Each number is 50 + 10 x the weight over its row's rms, rounded and kept within 0 to 99. Layers, rows and columns count from 0. The size before them is the row's rms in percent of the matrix's.

# down: layer 2 MLP down (transposed), 2048x512, rms 0.0342, rows 325-377, columns 448-511
# up: layer 2 MLP up, 2048x512, rms 0.149, rows 326-377, columns 448-511
down325 121:44 34 53 47 54 69 49 61 54 53 41 71 42 49 52 60 55 35 53 31 58 53 43 58 32 52 50 50 55 55 25 53 54 46 50 64 55 28 41 48 46 47 41 70 51 49 52 49 55 59 55 70 53 49 35 61 35 63 35 41 41 59 41 41
up326 026:56 57 52 23 49 53 65 56 45 25 54 46 53 48 51 52 48 36 45 50 53 58 39 38 40 52 49 46 35 45 43 21 48 46 57 69 44 63 61 52 39 55 45 53 53 65 57 46 42 52 39 34 48 61 56 35 23 65 56 66 62 70 51 54
down326 028:55 49 47 51 63 59 48 51 48 50 41 45 49 43 46 37 52 45 65 51 58 51 46 66 40 60 45 40 47 42 57 46 26 50 57 72 68 54 55 43 56 50 56 50 70 49 50 51 53 51 61 46 58 33 52 32 56 48 43 41 48 45 48 34
up327 112:47 43 44 47 51 52 27 41 50 43 36 45 52 64 48 48 56 52 40 52 50 48 66 55 41 56 40 52 62 53 60 43 51 42 63 52 51 39 48 62 55 40 31 55 51 66 47 32 47 55 55 49 38 47 34 49 48 54 41 51 41 51 54 47
down327 125:57 47 55 50 67 46 43 45 34 66 65 50 46 42 36 49 55 44 58 45 46 45 45 44 65 52 47 45 63 31 54 61 59 52 52 49 42 61 48 52 54 47 44 41 65 37 61 45 43 41 28 46 56 42 52 50 31 44 42 56 46 42 58 51
up328 073:61 62 51 47 60 58 43 57 59 41 53 37 48 47 60 47 69 43 37 51 51 55 60 60 46 49 42 58 52 39 41 42 60 54 62 61 57 49 58 42 46 56 49 45 57 44 51 57 43 64 46 41 47 43 36 56 62 51 63 52 50 39 51 50
down328 068:68 61 42 43 61 39 51 63 58 69 58 58 57 51 66 50 51 63 67 49 57 39 34 44 44 58 53 78 49 45 52 49 53 40 75 45 59 53 36 49 60 41 54 54 44 48 58 56 48 48 46 43 42 37 28 65 50 41 62 34 52 49 69 48
up329 142:61 46 51 67 52 53 45 43 47 57 47 36 53 50 42 35 61 43 50 57 43 39 61 51 58 44 50 35 48 40 52 56 50 38 31 52 53 52 52 44 58 39 57 29 49 62 60 31 60 38 47 40 40 55 52 49 53 48 52 35 43 39 79 63
down329 148:67 52 42 63 49 40 45 59 61 44 35 48 42 60 39 46 85 53 49 60 41 40 46 77 56 27 46 53 57 42 54 54 43 36 53 48 50 48 45 36 57 54 47 46 57 43 58 38 48 30 57 50 43 49 42 49 61 45 60 44 55 37 74 53
up330 090:64 61 45 58 42 39 43 56 56 32 54 37 50 41 56 53 46 50 45 58 47 55 71 53 46 54 53 51 44 38 41 48 40 62 43 70 74 48 33 47 50 49 37 54 72 58 59 54 59 37 55 45 58 62 41 59 66 49 63 36 57 47 29 59
down330 091:34 61 45 33 50 36 64 49 60 46 59 47 54 48 33 54 50 43 50 42 72 49 55 50 57 41 25 44 60 48 45 62 20 44 44 55 52 42 40 65 39 51 46 60 38 55 50 54 69 50 44 57 62 54 35 38 42 60 45 61 52 50 38 66
up331 102:56 40 45 52 41 40 54 52 45 43 28 53 61 35 52 51 38 62 77 56 64 51 51 50 48 57 51 39 59 53 41 49 49 53 37 68 53 39 63 49 65 54 69 49 52 49 50 60 39 66 50 40 56 55 40 46 58 51 33 51 64 35 65 45
down331 099:49 58 25 56 51 34 31 47 60 36 52 43 34 51 45 52 47 44 55 44 66 52 51 54 45 53 50 59 51 62 47 45 42 52 39 49 51 59 49 50 40 33 40 34 50 33 51 60 39 44 40 54 40 61 30 43 41 60 60 48 45 49 29 74
up332 152:55 48 56 48 40 61 45 49 43 56 47 37 46 42 49 61 53 58 31 62 43 55 34 43 77 43 49 60 26 47 71 54 48 46 43 50 52 56 44 63 54 52 44 47 46 64 60 51 23 39 34 47 46 50 64 54 61 62 54 50 53 59 55 51
down332 153:45 45 50 50 43 54 50 56 47 44 53 41 18 62 44 51 49 35 43 45 57 51 46 34 58 54 59 45 37 43 52 63 51 40 43 54 50 53 43 47 49 45 40 37 69 62 46 68 56 37 53 27 62 39 41 44 67 52 41 44 40 63 40 52
up333 092:49 63 55 62 61 58 38 45 68 54 64 53 57 46 54 66 52 59 61 44 56 55 64 42 60 57 50 31 50 41 39 39 45 59 66 69 54 53 43 42 50 55 53 55 56 52 45 41 47 47 45 53 64 46 40 69 56 39 65 49 56 43 42 53
down333 101:44 50 47 69 36 65 42 55 40 48 53 56 52 43 55 69 49 51 55 52 46 51 44 63 44 63 53 60 44 43 44 40 67 55 48 44 58 37 66 45 44 62 47 50 50 49 53 52 45 39 55 58 65 48 56 45 54 63 43 77 31 48 48 47
up334 097:53 44 39 53 40 64 57 41 47 56 64 40 34 51 66 49 48 53 59 36 55 64 58 45 55 57 58 66 34 58 65 57 44 63 60 39 25 53 62 57 64 49 69 63 41 36 39 46 39 53 50 60 38 60 64 54 42 48 68 48 46 47 58 46
down334 099:59 46 58 46 41 69 63 45 53 71 57 54 55 53 35 52 54 42 41 48 64 46 50 41 57 44 52 68 50 56 52 55 41 33 57 65 60 52 61 66 65 44 58 36 38 60 49 48 58 53 43 49 49 50 56 55 49 50 54 55 43 66 77 43
up335 045:54 53 48 44 51 60 54 55 61 51 46 52 44 52 35 51 50 44 57 42 59 27 46 47 39 47 54 43 37 41 55 60 49 29 52 55 67 61 63 35 37 61 38 39 49 43 58 65 62 57 35 49 41 65 55 50 48 57 32 55 31 36 44 56
down335 050:48 70 71 50 46 63 57 50 58 62 57 55 55 32 51 51 36 53 59 43 42 65 42 63 36 45 39 24 39 74 61 52 62 56 49 46 38 50 45 47 66 50 50 57 65 51 58 61 36 49 45 50 48 30 40 48 65 50 57 46 50 41 47 38
up336 113:43 31 53 55 52 44 75 49 36 63 69 47 58 36 58 34 51 43 34 37 37 41 40 33 39 54 47 56 49 32 56 46 67 63 56 37 51 44 42 51 51 39 47 41 60 47 42 62 54 70 56 38 52 50 58 52 41 47 43 53 46 58 29 62
down336 114:38 53 61 72 49 55 61 57 30 48 60 38 60 28 41 40 45 47 65 57 44 39 57 50 35 63 38 52 49 51 52 65 53 42 58 58 61 51 55 73 63 46 46 47 42 53 42 37 54 57 41 46 53 48 27 49 48 40 38 42 62 63 41 62
up337 112:51 44 41 33 39 44 42 79 36 60 53 48 49 64 52 47 47 67 57 50 43 60 67 67 70 54 70 42 51 48 31 61 50 43 66 36 48 47 53 45 44 37 54 60 48 56 55 36 51 65 60 41 53 56 62 51 48 50 49 35 53 41 57 54
down337 129:61 48 32 63 44 49 44 57 50 55 53 57 55 44 54 53 56 63 49 47 58 47 54 48 58 49 48 63 66 44 46 50 41 63 42 55 73 54 56 49 19 55 68 25 53 50 51 63 48 66 57 65 64 41 53 66 52 65 62 63 52 49 40 47
up338 012:38 59 39 45 79 60 47 62 43 40 46 47 47 54 62 45 45 44 57 54 37 73 62 46 38 58 57 34 38 49 37 40 54 56 46 54 44 60 28 53 39 55 38 58 37 37 43 55 43 55 49 52 49 43 46 53 50 54 30 43 54 54 48 50
down338 012:26 62 39 59 70 47 44 49 60 47 50 56 47 51 46 63 59 80 46 54 53 54 53 40 48 46 65 45 42 64 48 39 48 37 62 59 59 47 56 54 55 48 56 45 45 55 55 53 50 51 52 41 62 43 56 55 66 45 46 42 50 57 43 48
up339 106:60 36 59 47 54 43 54 60 40 45 41 70 48 40 51 61 39 52 54 50 40 53 42 48 44 52 47 50 51 57 53 35 48 45 46 48 44 54 38 50 37 36 52 51 60 08 48 51 51 60 55 46 33 47 52 50 27 38 45 41 66 44 57 42
down339 111:48 42 51 43 53 49 60 32 58 41 30 41 77 53 53 58 50 50 56 64 48 46 58 43 56 52 53 54 46 65 54 51 52 55 42 51 31 50 55 61 57 53 66 54 55 48 44 47 61 58 61 53 45 38 45 42 53 50 60 42 39 50 46 44
up340 118:60 59 50 61 55 60 30 63 55 52 40 67 52 51 40 43 56 51 64 58 58 57 51 51 53 61 49 35 50 46 70 59 51 57 48 57 58 40 45 41 50 54 45 45 48 69 50 68 58 49 60 57 62 35 39 54 38 37 56 67 57 60 57 42
down340 102:60 33 57 55 42 65 51 39 42 51 44 51 55 46 45 55 65 55 53 51 52 46 60 60 31 45 55 44 48 61 62 50 59 63 48 44 55 35 48 59 62 57 49 53 24 35 27 32 49 48 26 51 46 37 57 32 61 49 49 59 57 55 61 56
up341 128:34 55 55 60 32 48 36 40 60 44 66 35 58 48 39 48 49 55 53 54 56 54 29 40 58 49 59 45 27 58 41 55 27 53 49 53 74 51 51 38 59 42 49 49 56 44 73 38 52 46 47 50 53 57 62 47 48 53 49 49 56 48 45 48
down341 124:37 32 32 60 36 29 55 52 60 63 46 66 52 55 43 46 54 54 52 57 65 61 41 58 60 60 42 46 54 49 35 56 43 44 50 56 47 66 48 19 44 46 51 32 41 49 57 53 47 36 48 41 70 56 46 63 48 49 50 46 72 61 59 56
up342 023:24 56 53 56 24 67 52 42 45 67 54 60 54 40 38 48 20 50 56 62 51 71 36 58 39 49 56 52 60 55 34 59 59 46 48 64 46 60 45 64 52 46 53 47 44 41 52 44 34 57 67 40 45 56 65 49 44 44 72 60 45 59 59 62
down342 020:62 47 49 51 50 50 60 35 38 48 45 41 45 68 44 46 42 44 38 60 49 40 34 60 56 53 60 49 34 62 50 72 25 60 52 74 42 47 52 54 57 58 63 47 54 56 55 56 64 49 41 30 17 57 50 55 41 48 68 28 50 44 64 56
up343 097:53 63 61 53 59 38 50 42 52 58 40 31 54 48 41 48 43 53 38 46 56 48 49 39 44 42 58 36 50 45 51 56 72 43 54 50 46 38 51 48 48 46 43 47 53 60 48 40 36 56 32 53 52 49 56 49 67 71 59 50 40 54 59 46
down343 093:55 65 52 55 42 46 43 53 51 49 62 26 68 47 58 55 74 65 49 55 47 58 40 37 47 47 67 43 57 71 55 54 40 77 47 54 43 72 34 59 43 46 57 56 45 61 54 38 45 62 59 40 66 66 58 60 52 40 56 40 61 44 35 53
up344 125:52 43 55 54 36 56 41 53 55 58 54 60 43 47 70 40 38 52 43 47 38 46 53 50 78 68 60 27 31 46 61 34 58 55 69 40 51 51 50 56 50 40 41 48 55 41 49 62 67 41 40 78 74 57 43 48 67 42 44 25 47 65 61 44
down344 141:46 59 46 57 66 51 28 41 37 57 70 54 41 52 48 42 40 58 57 48 62 39 37 70 57 49 33 39 55 51 50 50 60 56 64 64 64 48 45 61 50 40 50 36 53 54 50 59 48 51 60 48 68 29 61 42 57 46 45 48 48 52 58 52
up345 117:67 49 51 75 32 55 56 40 41 56 58 33 45 55 54 31 36 53 66 29 65 56 35 38 54 42 50 41 66 34 52 68 42 40 55 53 51 57 38 44 74 53 51 65 66 52 40 60 63 59 64 62 57 54 57 67 38 56 39 58 48 63 41 46
down345 127:29 41 31 41 76 63 56 44 46 44 70 30 46 40 47 60 55 55 72 61 54 44 39 54 54 58 35 47 56 62 43 64 61 51 60 35 62 43 51 61 47 53 63 66 19 49 51 40 55 48 56 56 46 35 34 61 73 71 42 54 44 46 61 36
up346 009:56 37 45 62 60 47 53 47 60 40 51 52 71 36 50 36 58 46 45 58 42 46 50 33 48 52 52 40 68 74 48 50 42 53 65 49 39 48 60 45 40 47 50 48 49 36 40 50 48 30 44 58 49 40 67 53 21 45 57 51 59 67 62 69
down346 007:53 46 49 53 59 48 56 34 49 48 32 57 48 53 72 54 67 52 43 41 54 55 35 51 59 41 53 54 43 47 66 63 70 42 47 41 44 58 54 57 30 39 39 60 37 45 49 40 58 63 71 36 68 55 54 53 44 49 38 44 32 60 51 56
up347 011:64 44 60 33 46 56 64 46 39 49 56 58 47 48 55 46 49 41 65 59 41 63 49 75 50 64 56 46 36 59 45 47 41 30 55 38 53 45 36 48 48 39 31 58 44 65 39 56 55 42 29 44 40 37 55 60 49 40 63 45 68 48 42 52
down347 009:35 41 48 38 56 59 47 52 32 30 40 42 63 55 52 32 45 57 48 35 45 46 44 41 44 40 55 43 46 52 47 71 45 42 37 36 45 68 54 47 54 64 71 56 57 49 48 49 43 57 50 59 58 58 50 68 67 61 53 46 54 45 55 60
up348 020:48 50 59 56 44 54 50 50 38 54 43 47 52 45 64 52 49 32 44 49 44 39 46 38 53 55 34 64 47 48 37 50 40 59 52 48 63 55 49 42 51 43 48 47 43 32 49 49 74 48 58 37 37 57 71 53 49 51 43 49 43 50 66 42
down348 023:40 64 57 52 24 56 48 35 61 54 51 40 34 36 66 57 24 55 44 65 57 54 64 48 59 49 44 48 64 50 45 44 74 31 42 47 36 40 57 51 58 38 48 53 60 45 41 39 41 63 50 64 60 60 37 64 62 68 64 44 54 47 44 48
up349 140:50 41 42 56 57 51 43 62 44 35 46 41 46 45 56 31 57 38 52 49 81 47 68 35 36 60 47 47 45 53 45 50 37 49 51 50 50 45 49 37 52 29 48 61 31 49 46 41 59 60 37 35 50 42 43 46 50 57 30 57 51 44 52 59
down349 120:54 42 41 50 47 53 55 46 35 50 62 64 36 29 60 53 54 54 47 55 70 44 45 37 23 54 52 57 36 51 63 61 54 53 53 50 56 39 38 49 44 38 53 62 59 54 54 51 37 47 35 32 51 33 49 40 41 50 60 49 40 32 64 62
up350 031:69 36 50 53 53 37 51 61 70 42 38 60 73 42 61 47 53 54 48 56 45 44 51 55 75 46 51 62 46 51 42 43 34 41 53 50 71 52 56 50 51 57 45 43 67 60 59 47 52 62 31 42 57 51 52 48 50 59 58 58 48 54 52 54
down350 030:41 63 53 35 39 53 40 54 40 46 44 48 51 44 46 58 40 51 54 45 58 56 66 55 72 64 53 68 48 63 34 60 61 37 61 43 59 48 49 44 48 57 44 20 54 58 40 69 75 47 63 42 43 44 70 55 38 60 54 58 54 47 43 42
up351 096:57 33 47 51 48 47 51 45 51 54 55 50 61 60 46 48 54 50 52 58 48 37 56 41 48 41 39 64 62 42 50 61 51 42 51 56 36 45 41 44 45 37 49 61 49 63 36 47 50 78 66 24 50 58 71 66 38 67 22 52 44 32 45 38
down351 094:52 44 53 44 56 47 67 43 44 44 65 46 57 59 62 47 52 49 53 46 46 61 43 49 43 53 29 55 41 57 56 50 38 40 39 46 49 53 45 31 41 29 32 47 71 41 48 57 52 51 52 45 52 52 49 58 55 52 48 52 48 36 64 40
up352 140:52 69 44 30 63 46 49 53 38 53 60 49 47 50 43 52 57 44 64 50 51 37 46 45 49 38 63 60 39 44 55 37 62 41 62 47 31 66 64 45 54 76 53 55 61 51 76 28 48 54 35 51 48 63 47 37 55 63 44 48 48 51 39 60
down352 131:51 53 48 33 56 56 65 23 53 67 66 62 58 47 46 62 59 53 60 69 57 60 38 44 36 31 53 42 36 61 53 48 50 44 61 64 34 59 48 56 49 55 46 38 52 68 65 47 51 45 46 42 52 65 62 43 54 42 49 55 41 55 48 50
up353 071:40 41 44 54 45 42 51 61 30 36 55 56 60 51 29 52 46 64 69 49 50 40 44 25 49 58 51 47 42 67 41 61 52 50 63 46 50 40 51 52 47 53 63 64 48 43 41 49 33 58 53 51 52 54 39 60 64 45 65 64 56 41 59 57
down353 072:80 44 54 55 61 49 31 38 55 53 42 42 42 70 73 47 51 58 35 49 45 32 56 61 36 24 50 49 53 60 40 50 57 51 40 45 52 44 46 43 48 47 55 47 59 62 66 52 49 59 43 51 42 37 56 57 45 58 61 58 48 52 68 58
up354 008:63 33 39 50 47 69 42 39 43 54 46 47 38 60 67 37 59 45 37 44 48 45 59 64 55 65 28 56 38 54 47 49 65 44 59 63 48 53 34 41 47 52 51 46 57 62 57 42 50 52 58 42 42 47 63 51 61 37 57 54 57 61 34 42
down354 006:50 50 43 57 60 43 55 57 68 45 53 45 31 69 53 60 58 61 41 53 66 74 55 50 57 44 34 42 45 46 43 48 48 53 49 48 52 54 47 49 43 56 66 45 40 48 32 63 53 42 55 65 56 53 62 57 44 41 46 57 53 44 53 55
up355 058:45 57 57 48 52 56 56 38 58 61 56 54 62 60 61 52 43 44 52 32 57 77 40 60 60 20 50 50 51 38 60 46 60 61 48 41 53 58 41 44 49 51 53 38 41 57 52 50 67 39 35 54 36 53 62 46 44 57 53 48 40 56 63 42
down355 059:32 50 57 47 66 52 56 46 45 70 77 46 45 63 61 63 56 50 60 51 45 43 46 37 46 57 61 44 56 44 61 41 42 42 65 49 56 31 30 74 49 60 38 50 44 46 47 50 45 34 44 62 49 42 46 64 63 36 49 37 32 45 54 48
up356 108:47 48 30 55 50 43 40 58 56 37 49 43 42 41 51 61 35 55 62 56 38 57 57 60 45 53 54 40 43 44 31 60 50 33 72 65 58 32 54 58 63 51 48 64 51 59 57 31 49 52 39 37 68 46 52 56 51 50 46 62 36 37 43 53
down356 118:46 58 39 55 55 55 49 46 42 45 39 54 28 44 66 38 50 54 48 57 47 55 72 54 62 49 69 44 38 39 40 57 61 46 44 48 68 37 40 51 43 55 61 55 61 45 70 59 42 44 47 44 61 49 59 37 42 59 49 45 45 54 49 43
up357 107:22 63 49 49 38 47 39 49 56 27 59 45 46 63 45 38 39 37 33 53 73 41 40 47 62 55 37 62 64 48 45 40 66 44 43 53 47 74 52 48 42 65 40 63 71 42 56 47 46 51 47 43 50 31 69 49 41 49 59 46 37 64 59 56
down357 103:56 35 47 39 42 35 44 33 38 51 50 36 41 37 51 64 51 45 62 51 54 51 39 63 77 36 61 57 59 52 37 53 63 45 58 53 34 61 56 65 37 59 55 51 50 42 41 69 39 44 57 56 50 50 54 44 69 45 56 48 66 54 61 39
up358 122:61 50 53 53 49 33 54 71 39 39 39 44 50 53 65 45 63 59 55 47 53 54 55 67 41 59 31 49 32 47 52 45 41 36 77 53 76 58 60 61 48 22 56 57 63 45 27 55 58 50 61 49 47 36 36 48 41 35 36 37 41 51 47 73
down358 121:50 44 61 61 58 59 58 54 58 44 62 44 48 49 42 41 44 26 44 57 58 53 56 60 53 60 24 37 45 42 47 49 39 53 59 64 47 51 49 51 56 36 53 50 48 51 47 45 56 50 51 47 35 37 42 46 54 54 46 59 32 53 26 41
up359 066:61 32 48 54 68 55 53 54 37 55 55 46 46 51 37 50 53 57 59 40 65 60 43 24 57 56 37 40 48 61 43 34 42 43 45 50 32 60 46 62 61 54 50 60 39 57 59 47 55 43 28 48 43 44 37 29 40 38 40 36 58 56 47 48
down359 075:44 51 40 54 37 59 57 37 51 55 51 46 41 38 56 40 52 63 48 50 59 27 47 60 44 52 66 67 55 58 50 36 56 55 55 63 53 50 51 52 63 48 37 61 55 52 70 62 37 52 53 40 50 34 42 55 62 68 44 46 44 51 59 58
up360 083:48 55 60 26 34 42 55 48 29 57 43 33 36 37 57 32 35 48 58 42 35 43 37 37 45 61 61 53 58 37 55 52 48 56 56 57 57 63 37 40 73 69 45 35 67 47 27 60 44 52 49 57 54 43 38 43 37 56 50 33 55 62 62 61
down360 085:56 54 42 54 58 39 59 59 50 48 66 34 44 47 39 47 53 34 60 44 51 53 60 54 46 50 57 57 69 48 56 45 39 54 38 51 49 54 49 42 61 52 55 37 26 44 57 49 52 61 61 64 59 44 43 38 51 56 59 55 52 58 42 45
up361 035:48 58 35 52 39 43 56 54 33 55 68 57 63 57 54 37 45 37 46 23 51 61 48 54 48 50 46 62 49 42 59 42 53 47 60 51 38 84 50 51 54 70 58 52 49 49 61 47 56 57 46 46 37 46 49 47 57 55 38 62 62 51 48 58
down361 034:55 64 59 44 57 50 40 54 38 49 55 50 39 54 43 46 65 36 51 51 54 44 54 60 45 65 44 31 43 73 55 44 37 45 57 54 57 51 41 48 63 57 35 46 48 68 60 63 56 35 41 50 50 43 48 42 55 45 57 55 42 50 51 27
up362 140:59 45 46 50 40 35 39 30 45 47 51 45 43 40 44 41 70 49 50 66 70 40 58 61 64 41 51 39 44 47 64 30 49 51 42 46 47 37 31 47 45 54 70 55 39 46 55 44 47 65 45 43 37 53 53 39 75 49 66 43 47 44 39 40
down362 128:58 56 54 50 68 58 41 65 63 60 54 53 42 57 31 54 50 37 56 47 57 38 44 54 53 46 49 51 42 27 65 63 62 41 61 45 55 54 46 48 54 38 44 36 61 57 41 47 49 47 48 43 51 62 57 49 55 38 44 43 45 41 43 44
up363 110:51 40 63 47 50 48 40 28 54 30 55 56 53 43 46 50 48 48 51 32 38 39 38 59 49 52 34 33 27 61 41 48 55 49 48 40 46 47 41 43 60 45 49 40 48 44 55 47 41 61 55 23 53 51 47 51 35 41 45 53 49 55 42 50
down363 107:48 61 43 46 56 38 40 57 66 36 66 55 53 62 48 48 53 58 52 39 49 51 55 45 45 75 45 59 36 49 41 54 45 49 66 46 53 34 50 54 32 53 51 57 35 43 32 50 47 56 65 48 47 58 44 66 47 47 52 54 55 57 41 66
up364 128:44 46 45 53 48 50 33 54 45 51 55 53 69 56 55 65 47 55 49 50 28 54 30 76 56 53 60 26 38 56 61 56 35 65 69 41 45 55 51 63 40 57 39 54 52 30 54 35 51 52 42 67 51 41 54 50 31 36 63 54 38 63 43 52
down364 129:43 73 36 52 44 36 47 38 75 39 63 56 54 49 46 72 48 54 48 46 44 45 35 59 47 60 16 56 45 70 59 63 29 47 39 53 26 41 52 66 50 47 65 61 44 49 47 49 47 36 56 52 56 56 69 46 45 53 38 53 52 47 49 51
up365 011:49 45 55 42 43 66 39 56 38 41 56 41 57 51 51 49 37 51 61 30 30 49 64 37 54 44 54 37 55 40 50 59 46 45 49 40 43 60 42 52 39 31 49 45 62 49 55 65 60 49 41 58 53 50 51 46 56 66 50 53 46 49 53 47
down365 011:57 46 45 47 54 46 45 24 54 59 56 67 55 55 29 38 42 47 48 46 47 14 61 73 34 49 53 50 50 53 55 46 41 40 55 39 59 58 48 54 56 59 74 41 54 59 44 37 29 59 65 50 28 33 38 46 47 54 30 50 40 46 38 66
up366 021:29 40 36 68 41 53 43 37 53 58 53 59 61 48 46 47 59 61 45 45 64 57 62 57 69 57 63 40 38 43 44 40 68 58 49 54 71 56 51 47 61 42 53 57 40 36 61 52 62 53 51 46 29 46 36 45 48 60 30 52 68 47 31 72
down366 020:49 43 57 51 43 50 49 46 51 62 45 63 40 47 43 37 46 50 37 59 56 43 64 39 46 55 60 44 34 69 44 54 34 62 65 60 59 51 45 57 20 44 64 52 43 42 33 63 56 48 35 60 50 36 58 61 53 56 58 50 52 50 37 68
up367 117:56 56 24 32 45 38 57 48 46 40 57 34 51 47 58 48 56 38 56 49 58 28 63 51 41 35 49 53 43 48 62 47 57 47 55 77 45 56 36 59 46 56 47 58 65 42 64 50 69 52 36 62 35 56 47 54 42 45 56 38 60 46 48 49
down367 133:43 56 26 52 49 55 44 40 44 52 63 36 47 64 50 48 52 45 59 61 27 55 55 51 38 34 59 42 35 79 56 65 69 31 61 64 76 51 54 57 58 55 37 63 49 43 41 47 63 45 49 41 62 41 61 53 57 36 60 70 54 46 66 58
up368 089:65 66 53 51 55 48 40 52 52 42 55 38 58 44 66 43 44 45 46 49 49 72 46 66 63 39 54 50 57 61 64 53 47 39 71 30 30 49 39 55 76 37 48 47 51 45 49 49 65 54 60 68 37 32 33 47 43 42 51 42 44 46 52 49
down368 085:45 59 60 54 49 56 59 45 63 38 56 63 40 50 61 39 46 43 62 57 60 49 39 34 66 47 68 44 67 57 41 53 44 54 53 51 32 55 55 51 70 38 44 77 59 55 48 35 49 37 43 52 56 65 46 58 66 26 50 64 52 49 57 40
up369 092:52 60 75 47 67 56 47 54 51 66 38 54 55 57 36 37 53 51 52 40 51 33 26 49 42 64 42 39 45 58 55 34 53 60 40 56 45 38 52 44 51 45 57 38 54 38 37 65 38 47 46 38 48 25 50 87 29 53 44 33 51 56 67 43
down369 085:45 59 44 43 60 34 52 40 36 51 65 39 46 41 48 46 63 43 71 39 38 59 55 61 35 50 43 61 51 52 62 56 42 51 54 60 35 48 56 54 38 46 38 55 44 43 61 51 59 57 39 46 46 55 57 64 57 56 42 49 61 52 43 39
up370 128:59 43 53 57 43 50 61 61 49 56 51 52 51 55 45 46 54 59 56 60 51 27 54 46 48 27 41 37 77 47 61 53 55 37 52 62 64 53 60 35 59 47 51 56 60 50 46 60 43 55 43 37 51 39 47 50 43 37 51 50 52 66 56 33
down370 134:50 58 54 56 55 40 51 41 53 43 53 51 49 50 50 51 47 37 50 57 43 44 45 55 60 26 40 53 58 43 47 63 47 48 43 57 65 38 52 46 48 56 21 59 54 44 26 38 32 47 54 19 62 58 58 58 56 37 50 43 47 64 56 59
up371 122:53 35 49 71 35 56 44 53 49 66 32 68 45 51 47 50 44 61 49 57 50 54 45 53 45 50 44 52 48 43 54 59 46 49 59 51 43 43 52 24 43 64 40 37 55 51 53 57 60 72 45 53 46 37 46 52 51 65 53 56 67 55 60 50
down371 126:49 48 37 56 60 51 45 49 30 43 54 60 44 44 76 65 66 31 41 37 51 72 49 43 52 62 37 54 51 51 50 57 61 41 53 46 67 42 39 54 52 68 55 35 72 61 46 53 56 47 46 45 73 41 56 55 44 48 57 45 52 51 49 67
up372 102:56 51 68 48 32 43 37 49 46 66 72 49 53 50 59 50 64 65 37 48 49 57 47 65 44 47 47 51 54 67 42 58 43 53 52 58 42 48 59 43 43 68 60 48 34 40 45 40 52 56 28 60 50 44 52 57 70 57 56 54 44 46 56 61
down372 103:34 56 51 49 46 49 41 55 37 61 54 47 47 52 56 56 39 61 46 47 48 51 66 48 67 45 38 59 59 54 49 37 49 41 51 53 40 53 76 56 52 45 43 56 39 51 42 39 53 51 58 48 37 52 69 44 49 43 37 50 52 55 53 52
up373 101:55 47 51 53 55 42 53 39 38 38 53 52 55 41 46 61 41 42 57 49 30 31 59 51 46 53 67 46 34 40 47 49 50 54 52 56 67 34 44 53 54 46 25 37 49 72 57 33 43 58 49 58 54 49 47 59 51 63 65 38 49 61 44 53
down373 116:55 41 49 58 37 51 43 59 43 37 71 33 33 57 45 53 47 48 55 35 59 58 58 46 37 56 52 46 52 70 47 66 40 40 34 38 63 37 53 59 46 50 47 47 58 46 42 34 60 43 56 62 52 35 46 46 46 57 57 49 61 61 47 51
up374 101:41 38 58 42 39 65 44 46 47 53 38 30 54 37 61 49 66 58 47 70 58 49 73 47 43 50 42 61 50 34 49 51 24 35 40 49 49 40 44 45 47 28 51 48 40 57 45 44 44 60 45 54 54 43 49 53 70 33 47 55 35 64 69 50
down374 070:65 48 43 35 60 41 53 44 53 42 48 67 40 66 61 66 64 61 48 57 61 49 54 47 68 43 41 44 49 40 54 44 47 51 58 64 42 50 45 49 35 47 35 43 49 65 43 50 38 43 65 52 66 60 52 39 54 45 56 44 62 53 54 60
up375 075:19 45 60 48 56 37 42 48 50 30 47 51 47 49 50 58 46 36 64 39 55 55 41 28 38 51 51 58 32 47 55 59 49 50 46 61 55 42 37 43 53 40 35 61 51 66 58 64 51 64 53 60 51 50 60 39 83 60 52 44 56 61 62 50
down375 079:51 45 43 44 31 41 51 34 39 65 60 40 63 40 46 44 48 52 52 59 55 52 56 73 51 55 45 50 57 59 47 59 39 56 49 39 40 48 50 58 57 54 42 75 46 54 57 35 53 52 42 51 43 60 59 59 57 52 46 60 44 53 36 35
up376 020:61 50 42 45 55 52 54 47 45 36 59 60 56 47 52 54 59 49 49 52 44 78 56 43 64 41 41 68 54 44 44 40 42 47 65 45 48 39 45 39 64 49 51 32 38 55 59 57 55 61 44 38 57 51 43 38 44 49 50 58 48 50 63 40
down376 019:45 41 46 49 54 48 69 59 25 57 65 55 50 43 62 47 42 28 60 48 37 67 74 53 71 50 47 53 44 63 41 37 47 60 65 63 53 67 54 51 61 32 48 35 34 49 41 56 56 48 44 55 55 62 45 52 52 57 50 39 43 46 47 50
up377 132:51 33 40 38 49 43 47 40 51 50 44 81 51 61 58 35 65 56 41 40 56 36 51 46 44 52 26 46 51 33 51 53 51 41 43 47 56 60 76 59 39 40 31 49 45 45 49 40 50 44 54 64 39 58 55 42 38 47 31 55 65 52 47 61
down377 124:40 56 51 39 56 78 56 66 49 32 65 58 51 40 56 44 47 39 43 30 74 54 52 47 55 46 46 53 38 39 39 56 49 66 66 60 43 66 53 48 38 49 28 33 35 50 44 37 66 67 44 57 55 37 54 36 38 39 60 55 50 59 58 55